{"n_layer": 8, "d_model": 224, "vocab_size": 2048, "norm": "layernorm", "norm_place": "pre", "positions": "alibi", "qk_norm": false, "attn_scale": 0.177, "init_std_o": 0.00662, "weight_decay": 0.51, "lr_head": 0.0059, "warmup_steps": 576, "train_tokens": 134700000}
Each number is 128 + 24 x the weight over its row's rms, rounded and kept within 0 to 255. Layers, rows and columns count from 0. The size above them is the row's rms in percent of the matrix's.

# layer 4 attention output (transposed), 320x224, rms 0.04, rows 1-4,33-36,65-68,97-99,129-131,161-163,193-195,224-227,256-259,288-291, columns 160-191
size [104 110 125 103 111 103 102  93 102 104  93 102  92 109  92 106  90  99  87  90  86  92  85  91  79  94  88  89  86  87  91  89 110 131 117 125]
[[130 135  94 131 144 134 128 116 109 106 136 133 114 153 110 165  78 140 109 158 143  91 137 146 123 122  84 136 144 125 151 116]
 [155 126 140 107 109 136 143 131 116 169 166 139 142 110 134 111 128  77 125 137 103 119 145  81  87 152 158 135 153 116  96 119]
 [140 114 116  95 132 153 143 125 131 110 192 142 124 122 121 100 178 117 102 156 147 142  76 138 116 152 124 176  92 147 130 103]
 [172 141  98  63 122 126 103 123 125 170 140 122 121 168 137 129 118 120 138 125  95 115 125  88 126 130 122 109 133 167 159  90]
 [123 132 115 143 123 149 129 129 129 147 175 146 113 148 133 145  69 131 123 101  79 102 150 153 107 138 105 163  97 114 103  97]
 [131 105 133 125 112  92 104 122 126 111 123 136 158 135 123  96 137 135 152 120 132 111 151 102 147 171 155 109 156  83 114 110]
 [101 129 129 127 153  98 139 116 154 126 123 149 116 156 117 114 138 140 118 130 156 126  55 138 106 157 155 163 116 128 149 108]
 [136 124 112 118 125 104  96 129 103 135 154 133 144 168 135 136 104 114 166 131 107 171 149  93 129 100 117 116 145 103 105  94]
 [147  91 111 134 121 157 124 134 123 130 150  73 190 105 126 106 110 169 121  89  89 123 145 166 108 123 114 135 114 142 168 113]
 [ 85 154 131 131  91 139 131 156 142  86 108 129 144 143 120 119 147 102 143 136 153 153 107 150 109 149 157 130 118 131 168 120]
 [166  86 116 137 141 100 142 157 142 158 159 137 150 115 127 147 140 118 152 104 135 106 109 138 119  84 189 142 148 131 123 150]
 [106  89 170 136  86 122 135 136 134 117 161 113 138 162 151 125 162 100 148 124 109 166 120 113 122 121 133 126 128 127 148 104]
 [120 150 142 126 152 155 118 142 163 125 127 130 109 134 105 163 112 129 123 130  92 121 114 176  78 109 149 121  81  83 152 157]
 [126 116  98 124  92 132 103 134 174  98 113  88  95 135  99 115 132  92 138 130 149 105 117 137 121 155 140 132 154 111 141 145]
 [116 140 164 152 151 161  95 113 118 166 116  97  93  94 107 153 115 108 137 211  87 155 137 136 137 143 130 154 133 116 112 142]
 [136  99 157  95 126 154 106  89 101 125 154 137 153  86 151 125 112 127  94 124 123 136 129 125 131  85 144 120 163 135 111 144]
 [100 121 127 114 112 132 123 142 140 140 137 104 176  98 143 122 143  75 146 126 141 147 103 141 131 139 147 186 118 137 198 118]
 [117 129 122 122 109 137 165  99 154 136 120  86 130 112 180 125 117  90 138  89 105 130 107  88 171 197 105  89 142 147 145 193]
 [120 143 156  96 136 147  89 134 142 104 114 115 151 153 152 149 150 113 178  98 139 158  81 106  91 137 112  86 119 132  87 115]
 [150 107 125 118 125 141 126 128 138 123 133 135 137 104 106 126  97 116 115 140  73 143 177  97 113 151 109 146 165 133 143 117]
 [ 83  79  66 137 127 123 133 155  71 136 114 129 134 101 160 136 124 137 103 123 152 123 143 162 140 133 123 109 160 193 140 131]
 [148  94 146 106 145 106  84  98 100 172 141 143  92 148  94 141 108 168 155 188 105 115 156 114 116 116 124 118 131 115 114 113]
 [ 91  73  74 118 144 106 149 101 128 136 138 104 125 116  97 144 116 104 123 113 128 133 147 113 136 143 108 135 124 132 125 150]
 [135  77 134 110 154 116 146 115 147 139  97 156 111 127 132 126  93 134 123 108 105 129 109 153 121 170 141 128 109 112 153 139]
 [141 106 107 138 111 124  89 112  83 151 121 117 109 103 131 106  96 103 163 135 168 136 131 125 100 170  98 127 129 120 157 137]
 [126 165 137 150 118 111 142 148 140 126  86  93 126 122 137  96 197 128 101 143 174 166 112 116 119 125 165 107 113 110 104 108]
 [110 165 121 154 138 104 140 167 122  86 154 190 102 125  86 108 124 135  99  82 131 140 128 112 124  69 152 144 123  84 122 115]
 [135 128 124 159  99 132 147 159 152 118 105 138 102 150  95 102  93 120 137 126  85 135 159 148 128 138 148 100 118 129 136 130]
 [106 112 111 141  93 154 127 115  95 124 109 139 126  95 103 140 158 189  94 163 126 108 141 134  77 137 109 162 134 133 134  94]
 [151 119 183  77 132 115  99 127 130 138 156 129  96 145 110 108 152 151  96 155 113 136 117 140  97 122 149 121 119  87 111 147]
 [135  71 139 150 105  99 128  89 137 149  99 150 128 117 145 129 112 116  89 134 123 133 107  76 146 132 111 155 138 140 163 171]
 [135  90  94 118 155  97 142 143 115 135 150 150  80 150 182 109 172 140 116 147 153 185 128  98 156 144 103 117 124 111 139  72]
 [103  99 102 154 137 123 139 116 124 145 129 145 146 100 122 112 126 170 140 154 124 126 157 157 114 152 138 134  93 146 146 104]
 [109 154 124  99 145 139 138 124 127 105 192  96 115 146  95 146 123 158 141 144 110 142 148 142 121 120 153 147 124 111 108  86]
 [118  98 137 130 102  99 129 128 145 114 115 141 120 133 117 141 147 117 109 136 150 194 112  96 149 112 119 134 150 114 132 173]
 [165 115 123 106 127  98 157 189 158 155  98 124 153 136 132 104 111 103 144 110  84 105 128 145 109 156 119 103 118 135 147  90]]
# layer 4 attention value, 32x224, rms 0.0348, rows 1-4, columns 160-191
size [ 96  96 100 100]
[[107 145  96 118 117  92 115 119 122 104 198 120 130 128 152 109 134  99 144 125 160 144 178 120 125 153 168 113 122 122 162 135]
 [141 111 146 118  79 113 114 113 126 146 116 141 144 111 114 156 159 117 114 133 103 166 118 106 152 163 103 119 140 132  71 169]
 [120 166 116 129 135 134 140 111 131 113 122 101  80 165 126 132 106 135 165 107  87 109 154 159 137 109 155 123  81 152 186 107]
 [ 82 145 161 166 112 103 124 152 128 139 119 103  99 117 124 118  94 122 114  78 140 163 134 143 132 150 121 102  97 129 142 147]]